python train.py --num_hidden_layers=9 --hidden_size=128 --num_attention_heads=2 --optimizer="soap_variant" --weight_decay=0.0 --schedule="wsd" --decay_fraction=1.0 --max_seq_len=128
Each number is 500 + 25 x the weight over its row's rms, rounded and kept within 0 to 999. Layers, rows and columns count from 0. Numbers have three digits each. The size before them is the row's rms in percent of the matrix's.

# v: layer 2 attention value, 128x128, rms 0.0447, rows 15-63, columns 0-127
# o: layer 2 attention output (transposed), 128x128, rms 0.0557, rows 15-63, columns 0-127
# q: layer 2 attention query, 128x128, rms 0.0451, rows 64-67, columns 0-127
# k: layer 2 attention key, 128x128, rms 0.045, rows 64-66, columns 0-127
v15 109:494534481463510506525543500509526507509514479479499496497514507511525514498494510524452504504475464540499484496497484512506493441513522470540519481457469492550489488552492506494481475448501504523575487522482495476539501490485466498487534488531496452499519492475491475489507538536515491493435473493511574487531509485441459490500496498510499498477488539525518482489494491482511518544494
o15 105:548513493494501499489528505467484493477478514506528481484525496469462511528521476529501489480509488457498468534479506475481507550491484519510470563522515489498526509482453513494535523532542431513473544471499521503516482510493523469539481542480474536428487519495470505472518499497482454530547512516513486492539508509498533510501495522534509557507508523518478499522483517492522496527475
v16 101:498477514515496542502479496465563497522456524516506485491496540523478480522481519507514483511485516508530529549479492527457466506495523514485523502520502501502499462504522507498445546471518459489516538508452478495539502542500467476520521500525501553503514531509487463477525455508496470476462484521522526536466505521470511528530476507513506517493459537521474557480488480486495520458511
o16 096:513491522497476479532535485514470518480516425479532510489484488462536508484501501513519504480478507506479508519488517553513506474495462510521492578478461488501450519462483477481502486526482534475472506473517487478512492461479484505477474487506535458505471484488492530545497483491505530464532539477535457472534543517507505477502484495461513502552515494475480501505513505451472535519510
v17 091:534496547510513461483477495536493455456548492491507505474505495510500500500536494521552454495435499483493487499554488512486496498524480517484475510460465534482525510511537510571511480506494526473521513511497531468523475500454528489541492468503503509512495508497517529542476525501549500496546513505506497452481502513461509515515558524523511454537482493508486494490496516512528498500473
o17 099:449498471533473491523481515516532524513487514492462498534498530483484500504507535477453518502503470499500444483494503498504516499508554497473461453504507492492476443500513511485491509475543485458548486498505526522498518475529458539552563512515468511502475528543522505482520504491469511536485450526479472501540460552535499483501488479517521519474483524494520507529508483507496503521498
v18 096:465502527527490478501503509463510521486480493511482524491463509525484507446516479518494543519507522536520492536491500505495478516518492453482522468462531502460478473524521476509498556525529509515499551500520500483520465531507524509494463470529456523529439478461546494539483533505494534523532521511506492488489551510513499489459496468472457527492507494505488455515480534512522526515459
o18 099:522451509506520458520495520518455467513526490540485539491506502493533494546517475511481486600484478480546509444494511496504480552447485535493515503511496512518532500466492511509483469492486488498519483539497537488494503515471501520516513519520509470508521461536495483497514521479529476469497468491499508525513488457468509484519478525520504497530492507527502484501494444474518518518561
v19 103:534513475508515563489536491495500464523517488529516486449502532531480501526479495487480528478536506493500452491524500449507523454480498516463489458488517496520524488536494508536521512492534486525504513516517506498482528485473495501469441501502487501485455490489492476464526477493527528538543480471549543509519525514502521505486471529496503470494485517525482482544486476490416515476500
o19 105:508489492454499497497489485503541513482503485514493519523477486470515467517534487504529474492537519543463545507497468485504523488522484529477503503517502498522502558460509514486500523487461548484531541497536561501463482542471519503532517506489527493521500498486449527543501541531497485474480467522465483542503518510467477535492470479507492535509479512478476502446538504504441514504517
v20 103:543488497503487518470479507543498497554552531497497521482509484516536489503487514520449494503485494498517484475514487544506546505497510483498495443481519482510491476482493430446551514452501492530501467544506498526479457468525519538463489484516476452504479520508490522517510521518482528486498490511513490504511502496506496512512493498475503501478534493456551474563516551498487483494459
o20 110:511523508478508509516492517498493509490466471463489480521485528509483511505514502499512520533566534559458514499488466477505476516492450440507502484531490499499514491502473505518496505513498484474520535489475494525497518532470505478472551478498450544479497529509500548509536480500459458527528465526531534464490537509476506501546499523525525475503516430536493493511528480508533505517523
v21 116:521526476507452554505487539473524492520480529515484505499542503517523540509493512528505512472509530493480468530519473518506548483449568515509490520491531529464477475502470514519496508491509527465525552505469490474496495531496516459539547531488472420495502483466510504488529519547508506502527499531472517483515518508508476482487486507497534501485511453506474530492516514501512506501546
o21 116:519478490440518539484520481508517508520507459489504493506515485476471506510509436511506483537495478485533512492477483452538470534506479521508517483473465453491494496520506539503512528523478494535486516506526509534538507460494491489505455522531527560544481511514479501517530550524533526480490522517535524486508543513509521536483493488494522523570507513488481475473523504498490494514553
v22 101:513491473484516532512522509501449482443516503478501472481503513490521497488494476522445468516508526507494488471507568522522480533497505543540499467495507525501509492483442510521528463456495518475552523538526497525476511500480472480478482488479537503541523527539472514478460497552506478482534530519520473501483497505492499471508522478518504539485497525456502472443496462493507494522510
o22 090:541496507524538510542491461528532460494472507525473504539504493470488504504496533470488526490519503509529488535552469446477511452511540480475491525533509505520519472521530518539470503493485488545494526477450484493526467486456498507542487484495471507501543548495463491521506532474494513516465485439509507485495509513535511512514508497488524446498508516475475513500493505502488507532447
v23 101:499548478493490534493552506483466415489517514453466494466517485509467492507507502508487474514488498481474503487533485486502508506472510474512466501505556501556536544516500515540494511486520499507499479459497457462502497506521520508473522473513517517532547487502475489453512464493519496512523499545517455470491484495539520504515518513485558528474554495502494485486498498498544487464489
o23 102:502502486523528495517493485517494535489518518459485484489476525486521505455496514518437513514512491535519506518495492462492522487477463482474507469507506463492491499511499513543535505469544489531523527487497479527495485474517497492524489478494487508491435547514488474514446494481529487485488509458538514501507499554460520480510484468514536471506474528503517552427443527513494483552487
v24 101:511502457488511496519474472529489518446462513477465509476476511487512522475475495513483489489477501464513487527520495521501490503508502507458501522481510505479485509544493502503509475482512521508518558498458537511526520509481489475517532476493461506482507496492521535526458475495503520516483500533493513532445469467436508469457482488481488518463511523503430541538538526548529541541506
o24 104:519439505488459503520536517506542529523501500482490508502518484539446520476516504486535502525515505477503526516530492475493462534472481505497451481536546526516505466499532522456515522492527477504467503488474460515523490457518510479538527495471511487498493497475508521521517531463496513486539496509444463502510540478536546553486519526545480510501488477510489465481480479469512520508532
v25 116:539522487529498531491496479510479471465525481470470485438564483522500480499478452481494483498486525496496470474525540505471540507512501521539480455541520502516465544524478509515520493486479468579505516493516492480540500500504497492488491439506490505501490508503499496451500472483514549501518495494462494509519483505509472550488547481475521532503508467492512514509511528476481501450519
o25 116:485546511491538497461456533527553476510497513509494508490512493454505486460483516536481493514534471492500501534532453458498536505488462495492480485502499487508490498478505488486519510474522506445526518503443561511480503488499507472502497476452478547480526518462532492538527500502469506490491472463517508457522497536490457480483519489549544487540504523482499484463490487533468491500500
v26 108:497434514506474490506503492468486518513532511474514491528498495523488541482487520477495490536503462503482539508472491499486506495478484525545506529474496512471481519568451464514506507480491497521524506532512540542501519511512496471527524501512507494498514535491511476493448463519535480436500451504447478520516524501513519494465496471491498446497516517513513473537472468497529435479521
o26 112:524556471470530510520493531509536510467516481519502506495483462537536520561506508503496520509522469465527487520498508538469527501489505499482483500511458443477481515470490487443510471521532480464483481510496427508487524484519515520521471502487494498479492526479483515504530481507483498531513526533487480455502512527478499475530524543440467547489495460510533494504508504474510497491459
v27 096:473531483476489501516522510472478490561495512483509461478504523469482472492489505551541532489524499504490502495450488482449493471454474515506501508547497531492497504507505545524555504523499512526506464480519505499504465486531534493498437451487503472493486476517453498489520482486521479472515515513502454515463490488526444476455530518456516477510517508506530491471474511518535471522506
o27 095:479511506454519480523528503514554520484512475491522478521462472480578525505480457476446465485473507525503494505505511477547524485553507460513497468509550534523496512494503503501509523498483515457514490508500450524499480485506511482542527506520459539489485502472488419482482491479513507481518510500537515494484503498501516547489482489505486491504466491506531492507457535504499496512556
v28 110:501474472513502440499527496496473520480521523474486491534515513487515444505463502526551506492447542474515540488495513487469544505528459549475486547490474490462463478483475513520472483491479526510536507477485504558533502503493478510456473482497489550484511506478522500551503519476469470510507497448511523530514533492508499487489531478495463531525501494491495472514494482450504513503504
o28 108:516496519462488494479479493515508517488513493525500461478504507507456511503516498473483498529526512497466465483529487480508455489505524445531524519483511541534549523513514459528521509472507481492506505527483457491489472494506518543484510518434538460515536452497558476469496485507445517517516504529504485508504493461490444481529514528477495510492504509495527502500521544517482545447522
v29 123:501504526504483455506509539494537494523529516480510477455555544499489477434461518486501462488507509543490460473502482542479485509515528513491491513526474507512503516516527493483492527506510468493505536478498458492541524512507513540509518456469474505458518502537558466511500511540533516493504466512498510501484502534574482503467469511497503472494537485476510542487532504516476496478517
o29 109:528477489451484529520515486514494492482536496478449535501492521480517490505497518525486545514497467499475482488500494464490527490503499522486505496515522464519547523486514463529491509452489495493483472539497512507486496465445476440500481552560523506486494490446513492495512489473494487447491539547480479491504509495468510479511507434487540471535461485498499514473486479488554485507515
v30 101:475520497461526464533503497526488479531547463529516533491539539518473471468474456476497510486515555461544485514447496495514496528452502476514514511511552515554494497485508495483480461505502524501499501472487471496483487530504463485485485533518503484528480503512507432521482526481538511464478530508479495485500473505488520488491527496512500492504457491460480488461516484514451545484489
o30 103:465470531428506562490485542475520539541486512552497496463493468492572528493480499560473523505515512477529509456518501523513483481497488500521527475529515485519464508483482542481485483482513471490469496484506544455513494493486519516516500505483497481498506539488504513480513478511514520521480471461510524539498484490510509534462495472486542530459504519528485521512496520520529483524511
v31 101:473480512501477517486490519478471443500504482476541507506518485526485484491497522449488551516512513498534506477480501502468523501500481467518487462466488501509479483559516493482502509497474558533468513518493488555447513526544510465495498515472510504523518522460475494512474497432506519471458496517514496482508463502524504515479504498492490473464452495516497536529496434504495465535526
o31 110:511519497518528559538507500475531483520492527538550543498513483525506470555538488551505456492490482542459496530543471542539516519535498522466522527500475468508457505478471476495484478491496505496494516466500489487485511476487520507481522499503474469510489515536530515500514513477486549524527497512487488505510490501480480487513491538485486486482459514511506490516499515576530536456468
v32 096:439500500499485457532479508463520504504513458483497480519507508537465481509457483504495509496503523479499468579561493501536473500515500489475442496469450521482434450486482519467532498490487454516482490513507508472511532508517538503475502489501498487515478486502499500502465467484516510503517508482483495452512498478532525480523516530488557449500498520486517490495507477507506514452499
o32 099:482505491527547535519455500536506458479491529522491517493515476486550519505497508515479509496480501485510489484491527562471545491492491488497525469519497487521490490490484509560544488532510508461493511525465504457474514524492501539465475533521491480493538506478520526528507529503481514502491518507491512579511478551528502512481509485559448505510507505527499472458490522525495534450508
v33 096:489476533485509496475543520539492551487518519484527525462487536478505544519545489504503509519455475505448494476472493528482535498503492473515511485507521503517467526530463507528487455487503499532517497509538518484465519499503528483497466503530522496494435516483490496486497540537510509482468515470449490472520461496489493458496535496509508498473517501470454489550526496478529497554542
o33 096:493517559521498532498534468474495464491500489536545528520485483497491499496440480491485494501473468459513501431527483470543465508515501514465470481531528478478516532548537541536511503525540455519523513514505476512514498522519499471514505490505469488499510486504444472518514530492468498506509496493475470472496515523483494521540510545519473528475509503481557493504529514514508470494535
v34 105:533524486554494500502489473479484510464433521536517517496510545558459499483507505484503512501496510478522500497487514547497507520518509479472477531525514546480459455465477501501518501511505501555499516514507528480520494479496491497576462518523541503453501474512502491526505514506495484508512489512489462488486551495490484472515514446521479468496504468513488445463446495474517493495503
o34 106:486512527521461504481488494500522477513532472426490517492460477444520486521461462517504491498502491500509478496487567490520496499503520479527510542491469495538537535481510500513444457505531532497470519503512488481535511516484487514488481476450512481566539496521546527540496516480450498504502486533529522492483493531485439530510463531511521498504507485491513513511498476484500501491484
v35 102:532544493458537488491488511477516501507479461499512477512520507516513437443466530524469524554514519481479475490473513494498507465527487529487472489481500468490507477487517455529504515495534499469509486531525510518506508470482534509490455547527450486497528527507523535540497482509465487505520492497490477478526475536506561477520456466504510502512496482469512515489433471491488499520524
o35 099:490473441493486502519492467496524479522527502495456549509463487496485466561482497503526493494524514558527533526484468471469472508486479509506526434457473502550522491522488454513489481536433490478502491486467516474499440517481522522511516491481480481511495489493492520504459534470514460497477499478489543504487485505474483504509499513505497521479452462513485508499503508503492512539478
v36 105:521463483481479525493526522455478522504448470521484526505488505548489472521486549498490519502543506519516518545528515520540470509488515508498482477440473532498519494493484491518470481506509454482501463487497478526490495501471501488502481520522499509486478531488486498528504508516490492489485477411508522494511523474484513463558490504466531522508458525490474454473493471464483479542453
o36 096:515491451518524478494464472478472488472471491504474496504505514484526522522489469505518528467484508476523519497459511541470475489491482511508508535497526511465498531511517520511488511518482493468498515483524466490492451488506485570526512509464522556549525470522475560439507495523508474492526535489492508548464502448517493466499472502505479538488502501542506540533521470509485514466502
v37 099:440518501524540507505475526498476525485541483538495508513448499529499500503495547509534495500482516508535509487463510475475513474501488475540471496487506496536500491512464524493521487500517554487460479478497484540567485462504509489485473520508439492524525541459438516524504527514482477504481494475508511497509516515540497488534457478545501523501508473480478453479486521501469496512534
o37 106:448501500513490548501511467488504462480510496521480438481500487496538483496518483495508502502482522505497483461508475482498508481487494488528506499476439488482482550532527503506488502534502476507469532531480508527482446480530540523468513510474454479475468460522524543474482517520476470538504489499524527482434466509514450495496526507488468497471452538455495535512522495485503500494505
v38 106:476448537499471534515512512500476464501500503497522525528455494483508543500502532487520532502510520511535507529491481459492468511484461500490539492486488511508468511556502498460497480499483492520471472500459521526518491530482491534493493512521520500506538498491493500516498546445449561483458495535481508485503483433460535501466467471491513519489469517496502509443514472532486467487505
o38 112:473520479488500518489505473487500511455451547490532496489545510514527487519464503537530473512495483462458552477486526557474516512484525500542482512529469488494508505464488534462509466516523498514491504506512471518520496521526518493489516495463472452517474510538528487468529458485518494517522475480487497521495528517485525420488527532472475491517472492478513520519473496484485518443505
v39 106:463503499505510503496487513487451452507518454497545504515476486493473497520504525501500447480473476526511554501497504488499478533485498524524534457479519531494470509472486471460499499555458488482502476525520457499508419527524534468477465485450495503514477489536520512481493532480492468502527484498476531491505489507493482517496503515504494543510485469512581493512518503502499476466469
o39 103:516494506506520452518486494492499516477465516511506460470499507469536505471501498475543465516489559464472494505488531542485562500497504498478477474493516490508458464510482491492453529519525474553545501508505503494489518486484491537482527514543459516466491485549526512507499500555529528512511471499492469461453482517485462460516546477497484447519515520488485525522504519503489486521513
v40 103:487498514486491483538500536514471527471504490502489476533552462531500497474517493505424531515511502461503478553544524491528489477504530488483507469509442507497495505480496558513550495521505506485497451485571493483500517459512522464483490505514486520497487468467503539500531547518493507525508547491498491453517451515458510498515512528514519499492493510500515483519517486505512516535469
o40 101:494482476554489500472463494469509466492467546483566517456506492487481482494489475494497521488499514493483455466469507503454491549553499499493482458485544494510536500516491516526508518512509480488508486498500468479516466507511523462520533535537506461506522493538479494489506560534499516501491493454477504509464484521531513526471514478554484510481508517508507510471492527529498542467450
v41 109:457491497463476500513459508474495541517473529536466517517475478524504467502457514513506527475497490545495564516514476502509498491514514491515528516485524461468494529489520492489503513506492549465496457491511496493488522502481503558488503488499457448489491514505541551542531479526482457480510446471496557506508514537489522498515480523467465501484476488484525535502470481513536524516474
o41 107:503514492503546547506532491509464505529510492519510488546502496501509497493515472513524537540453500495516466507469511531498491518534478469490526506483501555464511505532490484491455502547481496538493484524463484478487505518508527510451507521495522475484464433518474491478500515487530505552497555496507485506482487443512491454494549518529499521514507506500510466539511552477496470465515
v42 109:485442542508486527483526488496506462471453484505502489533504528517498488557476472472546499482530471526516523505494489515488543512505491539472484517527480513518452548524547499490508526521504463466484454518493528514498500501546506481496551516507513477506547503535528470476490449467498482501512462506496483502510471535541508499462492524490487484526527473534530479474501510532493472497520
o42 111:512527487504528525520486500502535512520510519521538529526525484512491497503514511522483479469476492497455529509499515522500550462498483521547531536463503479483481469525509480465486495519503549471472518480482521476500516497512520476468505486502527492523486489479547473497449471482487536462458538582525506479506505474515477453494538477461518456503473491516509525518500497453511470471524
v43 102:514496462530479463526464532512518494475492493483504484469505512464496497492492482514503477509485515486532495523512514552493492486506471496511494489553509507419521442524485519526478513522472442488518492450536538513495491526513455532492516475496526481498487494520490506450487475508535526513498544554484466504490507489519471480453531516520455541495510511502477514532477528538471495474487
o43 095:499472534488502503538498495510527498507524504509514489522552477541489536489511479494511504473536512511480496466534523495551481487502512502527469516486500566509508494492490536558523467493497542473503530493484534498496514485524502505519515497508458504521542534458518464525505497484498506444494494530535451467469479451516476479454497491485536512503555537471526492475494474451523522516508
v44 098:500436517513531460474527524512500503506538516490509496502477480520497494519508530465527495562501482449490530471458501489475518456505482480500464510484521467478488460498515518512491490469505504516502474494537474495480483498504516522515509501522492548486495496513501488488497464480511453461462527524491546486532506525441523500477517469435519496462455511487470483514461466507502441524507
o44 095:467512493463497539522518487457495492449516510554526499478490519510503507492492511513448512510488473540472497478487494497490514527516510506496539511484445499498520565524476509506468491507549506467505506448500488547539471478540507527513539442500548470515517492537492509522508513480510531549499513480493466531458516495484457510525512505537547517507498491534532505506495496499522495465492
v45 112:493517511520502525526515509479513508517505496487485557455516514493511514527535513443523519488537509495459505519495456484480540521459472460490462546509507534504472499508467512528520511496480538517481518498473514469478474475476474495519503492488480514462444501459529480503477515458448491468495529505504471487497500486507528474527470486482551468471486509479453520503566502468524503498473
o45 118:475502522479496501459483524529486519535470495518477479530485498520506517484477503527493498511477488495559519497491531538568523545494473447525513462497462443454474520542525527467514485490489505512501504514517481507536525481527495513486481499514526490563488525451457468490494489492487534521510476504504531549499504483497497477496470520510480486475478516492491484467481480568480502482531
v46 104:492493491491442496507474481509468512491552501546504537466493508498528491512484565472516492521569516534485499493487461500479514466502498493486481507528476453530493535504550485502492478489452447483514483493454541531548475495514510490532473510486479496497517467470526511501478530504525542496483449474506464485549500519511488477486471503524507481506498523497504521512550511521511515482476
o46 107:513553487541507471491490506504503504521468507488463509509528505529518467518453484493528543517473488481491496489489535498510500477484476511532486515510496481484506517501500475494498497459499494538505532500502530483464526473530466482509549542518470553472524515470471477448496494532492463484494499540477507547490499484456497522484527533487511547494430453519486465533500466518508495468543
v47 114:495472479500501452471499506485538542507496503537497474544518493525535486482495528528475512501447484516498546471537500490495526476514448527456465529467454485475490523516508475502492497517500514462495457504539504443493557496465474462491516504501496495481456516463483551527483478499484475477525499483504534477515483502519492496493482535506505492507500500443453474513506521516496469530531
o47 105:484487492504514497527488524532509468487471516460479502492461487551467503518558498473505505479498492454493494513488492472506474494528515486524523444441513494481496496504527493499496494543488499463496512555491517506486453544554532545457481502521539474507513466522493497489520503470522525548502520538429485532474482495495514493515524525493510495487491494511550476496553503515502512487526
v48 099:515554439528461514510479505546496562539478483488507522448510456518523477485467484525516502490496524493482477451482484515514561494502479452469528492473496523503467465458515499506538493529489517511534502525506512480483515466493509509529486492504481524494486506539528478536512508479517502493517540492488526524463449529456499468542521520487446498506489491509478486515491523477501499510495
o48 098:490476538449481491479476494477481493532519473517494508523490522488464514490502463492498477497503491515475453504535522497525426530524483511477474488485494528511497506498511535463489489508480499476517501512484505454511540513504547502468531503513530533510502504440514487498506486470463495511476491512472490474495553520486526569531470483530504531457531489518525475528493444566498498509506
v49 094:492516495511483480447481514458505480515448499477477524479493511484495546515508518524481509480517476546461551495514477540517508542515521501475491516532475494428504456489491470507489487534487484496512503521531502469493540545472526509509494497460477458483453509536514495512526509529484503561493451501485550480468497507464506492472478530487469487506491503489508502525477484510525524546486
o49 094:535527492486481478543540517533533499524461484501474532491523512515489505495485453442547471489440504473473508505457526476487488522485467511465529488477550527517535444508482536493466501497511492539561475510504495532474500502540470526486516507517510514507510497470478553486516498519536497488528504517491488485494518516489493484540484510523485505518528476508557489450476511495488489500494
v50 108:494523480501470488538484531522480533506561493467484506457506492497513489514516485434495509524501481533499485461501520503521468485516494516504534500522446546476549486459478476522485464514472478470500488466535510488522547485521506541479509475473532494510504494529514549490516490496528460471549467521500512492504442529527460495458504529513502471486523510476495524476509484495502496498546
o50 103:510516446535514521531478526511530454543468498510485482505507510514484492487508482507506535441477473491505458515511479478480497503479531479446472542489521495496470501505494507502525526484520533506521494550485482495530472509484485530487490489524450493482533511484463448501503475488497518493486552508470459525463498447497525482491511451539527497508498492437500499502474504543550494510475
v51 109:527496500499509492506492514543513528472486449510473533488499520513496459538498546529505547508550482477499492561525446526481485495540505506492480468484501509503487512495500489526478535482491496505459494513495520470497501539482502536507514508512487529523492482529491465446515485469503537479499460502472495521495513471508524518489462527513524521509496545496478510563507440461458456542483
o51 116:505483492489514490498497501493474491495497513511514441545489471508510513514483495534554491500458464477483511496481531497491493475517488495481547528500503511530471478485516507534519535533543483456527528463544503493497501478475532490496517493524524443513464479527452498519502516499457505474516540486458453516494526527532480426468482503507468504514509489478480473487526523523510566492513
v52 113:503487443529510510531513518491551486479450540491472487493468523449507491511530494452477502508488513445515501516505521495492480491506488519513527516502534487483524482544499528541494472529518499514504481509477527498485504523482458505514554493476498478524497506478480492516494450547492472553527536512518494481521525512455479509506528513505463500515525516518455523509471564498486435515511
o52 112:491472519543466495498541496492480546497509479499478531523518559518469495495512507533518473483512499489523515492539470478481479536507536518490490525483500521473476499491518515523502557510494553493459518473484510523513514435521491535508483459503507507495514522507469488481512499469492508486466489513501495532496471456533521496511497476480471520487505567451526490451503475417494509482484
v53 116:521509549484538478487427508508476520465508484489532550537487507506489496528511458517489518502519462484516477538496532463530497567516512515524510480488530528495488507508499506536540477500469457492508486542459508494498501496531486475479475471504504506498515466515460521476512527457485511512488532502459515471503536510503516533525505507498477514490508496426521460463499501482458478529491
o53 110:486467512527523519480507472480509500505433479545505484514502515510536507485465528473531488494548472447488513456546479503456484476472502502481500512533517491528522444492478505498489491553534500480519535471513522532538517518488478550547496531481497520491499488530535466522492507521511486545498471479494560484509481533510490484487515508499505473545524467538495485493522466490512509482510
v54 087:476474515517538494558490489525539491502498519500495496533495481488465504491469471505502496484517514509470474499473484461476524523534535478504440472506476473471499467490492455488462471497488476495514539477477510432545475537509490511536524499502471454456544509529519504502448498490483479472512481478455503466527516516526498485463484534497508485488486514483478497477509507515468530457460
o54 090:495490501493464543494494478454509502511480477497469482485492472518529507494465462533502487540479496456530531503478491541478529462463533500569504500483480497503521506519511492506521483487464497487462476503530570518532530524498477542461510521508500514498489504477524563546490482513521495514576523546491500520486496513485515485487535491541547507520506484486491477471492514483519499506485
v55 114:476450489507514509530509459483501581467495504493475499478486548501527549489459461522469501518547500501522480475494507535499510497492549488475516510500542489508528481454490520508470504513522481479532502492483472479522503491508474499499459499520512529513517530457531498529503531494492487524514528483478482511511550505487496468548522503503510490480526550500477538479496467542479555543499
o55 106:528482538495465519483471464470509484524516483535510498536500492498503492483506566485523514513485501487522467480488478501497460492515461515536488515503508481523515533517513504493518526452461495521479501536514529467556515449495495510510441483512492481518463450504508493507503507485493443493472527485537521527524493472512463512475454550519494526453527471508495479530482512462543488478477
v56 103:491506458531514548455466514499492498467477523478530500488501511480496501490517507523533518508534522470476487537486525474470497548522460532545495498516506516473519474510503460505477472483510481528497495514513493525524482537554538488526534466467492477559530514533493504468504503489473491517501501518494480499494509558510499527453514498488529507474491469504474445458505436548520500511499
o56 107:479488495531469463498527502511535520523479498518478500502555497493528479498491500500469490477484516502516490503524489528491547469475508490535499480499465529521516439461493540533460525494484540510500481474509495465531504490492471494519521515490492489493439534495479537522536482505490518478471536493523527449532480490465546471532524530543492481524462497431459524490515485482483514477501
v57 100:499503517514528509471500472484496519518529493506489526532503518507494511521517493495518529507491499462485532482499508445490490518485496501554507468463496496515505503496479491494500466455506538497516440506497500475453553522528503475503478537528474490494490535497476475483426533536525527509487485534478517504512444485507540528475526454487522518519487467512542562488538486488484440497506
o57 103:478549508495467514498529520518524464467470487524514467482475523566506511498459523518497506519503502464524493541522495555481534462470519529478485493481487484464494525528484477461503535519510468530510532508526513513496497494473514493530520480519434482475483520519490531482486475482514489475501473455501504443522538497552491529507490519497495511522508517509509469515519563530493467479511
v58 113:441499509492519449487489499502501511512456504477491437573474506500496525481472452510510473503520466477450487496466513565541480528538504504474508481487531494471513469489469502546474497470449486485544470477506511486518514504462470500492515481494477510479483514495497513493518488531519464492532523503525506484517520489455471477513526486521454529513502479541514513494492488544481502509495
o58 104:516466548521491477523488462492498519507567500525538504493557515540505523500512501468541507508476489472529466477520484494470544485530518460487513491493487545498545519509468489484496520496479467491448502488520539530485512537541492531536508515526468503491529462500509493508483528519546503511472478491490465519497499497528500558476459477482518523468532490476539507513487505469484510523465
v59 111:516518520492534543471486502443534477470475490465495535511460541492501498569494547496516491524514467499500536490492510495455493504507480467494545468505536480467467501548522494472508490516489509508476450510490512529489484532519455501502510490494494482516502476500495474464517473471514508523430473470463520513511557506475503525481505505526514526480504468523468524499506461497481486533523
o59 107:488509512498490522507544525493504489485501497508549478529531479555550517528503544537539458486494502491499515495523473530544528529508498518526555531478492546520474513476490476502481472520474525544507502492495475511486502458499523517507489478460529474509462528504458534506482484532482539538515506476480527493491489506499454428495513500505491487548511531459483483508521468480469491500497
v60 103:524485440518484528539517552541512518485535481496464436492496515543492558497472501509483453511532529516461473462525515451450514478474516478501481504489515486490477526467498538540481499492499486529513506477484535507524508481503460523479449481511524506487492543507511458463516502511502473484485495484477495471484519507503493487505496482486552507521490515519491518533529504467499504452478
o60 100:526474463470494523455451495507467522513534485493506537485534482472475469532459508483463545481504483437518488516497475514524497491513497519523476429510512521506454520502494492505535488466497501487523533526501512528485488476503538469516508481508498498524505511435495485552464539478507512514545518491532530532488502492499476547513498511514497524512492503474465517498476452476463494497471
v61 113:532549474520505488550481527513474520491537484518506438475497506461480522506475507460456487501479516477540482504469489531550498477529495507476515522540460462492480492453488482505517501510523478496448540460492484476530512487484468545516479514466528511491483478508514505507495479483500493471523489509507476498524490488567478502540537532495495513561532479486490512474517498484509503455493
o61 106:493491507475538502495457471519516478468536525485457466482466516474512451456460463546537528503477462537445497482525531465479474475488502508503483495467517523528489484515532473526505503509492527511523457477501486514526506488486518504447451495494473454529547502492547489505496465519460526476502509494503483532486490501489475534479499461507493518469513511500475483498481500467484525509460
v62 121:536503489474526504522524500504462454547482497510494474506512484534449499551522476488489505493510500497551493506496528506495489511501533501517509427508505496505470516527510503448540510476487491535506483483468511515488454476523535523493497513483464453448478508545473492496484584495525465496499496477510507517510500498534516505469498489505503536470455496492543503480480544512510513453488
o62 116:486479507501510541514479501438509522480489536515530510490462487516524508506481501517479485497515549516480542524505472516506540502467516450508480529510475523507510479491457471453478481493479507504477545504510516495482477500453528517505514520498490554554558475526453508488512479533507492447544441480518503459465502493482511505484523478505520499544541496523456517504506520507500480498490
v63 112:506491490508472510497538538475546468492500517472512488543520478495527509446498553467487478482523521467481495503468492526519547508502483545506483497512473514513490490471514502488510482545498529510473510580487493514452556525483476542507499525484505491534514501465508492481460518528499463497514498505515478501501523522518506499507530484511518435527532493491559516508479536482545464497503
o63 101:523534496499463523537433479546478490518500444476488523501507511512540450542484494500450469489485483485489533537505528466478525528539513520516524501487455475503536483524473449509517513527490495477530465482484465499488538465505483493460460519547489481474526534512494509495535506537502520514473528499515510476516513496542500505549493479469466482495469515484489473497493506488488508481498
q64 116:518487509492529500450491496515505494550502478490504545467507521536503493531460488512453493521485497468453534489489510533487526505508517522479462476470517484524500529490519514488496539537466504515472513478490488458506578520505474515536511500486480497475515476469444497499522530509530522496497505544455491509493476514469488456525488546516458514485547530531512516501494507527466463535499
k64 106:514488502493492521470496495491516510514499498473480462455508520492477483497545543495493474450494494500476496526525506500489540478510566499517519498486485482529542491507513473520497497513466481511494469460530507472527519477485490514487520513519496544441512506483488543472486566506566518492505493533455549526528465519480496459517493510468504478515558540509495477494516530471508471464508
q65 120:496510485515459529462506500486489523491476528488502516496486526524470526527510530489501473532480527512487527502524485515466537520525442453486497492455483530542519503485498551476534536550443492480501507491554476521487527497537528522478490545485506548477528501489453487501500499473532520454502512512483516504507476518496509454563476509485481496544528505513465520506506494494491479504470
k65 093:500553466526454496475497490490516493514499484512504478502506495530514514525510499507491491530519525515560485511486527473530484487482526466531454448546500519491508458459531510456505448495495467476497490515498465502482518529535527554460509536559540485474513533498547545489512530514469529515492526517472497503516502490488491493512499488513463498492483508484458482513483495534559505499509
q66 115:481482480492499524520480495497484483505497483499477491469481469522530514477510551499510575527517485477488488479517513526502471498503539553506506510492524480482487485527495514531492478441495505469534506525464481465526485516487502531573490461446475482451501500554503487505510502515508501508507530482485494509461496489468497476479524516498516493473452530508566458466461527517540506491495
k66 108:550489510484486506495480510456481435494553483523525508523464435499556479483489471531514521442497486506525453464502527468514528481465487488459496566499517496514478526496502463517477507507582512507491495503487491506505502513501488508521524474473514507499470453476499490513510473542513498477506493510477474466508524500489509490499502455524499458476485485484530516476495496489537514493517
q67 090:490481563493466462513510523512467521533472485481484506487485518495452499546522566493506537483507522543504475506494495491492482519537473505523509499472516506503492487512505473518532525504449468525494467498515517498506519492496524507481480559480519558527526521453499490497484496487452503485462519463456496492493487552474491437469508485511493489503525504537486523526471532506516464533487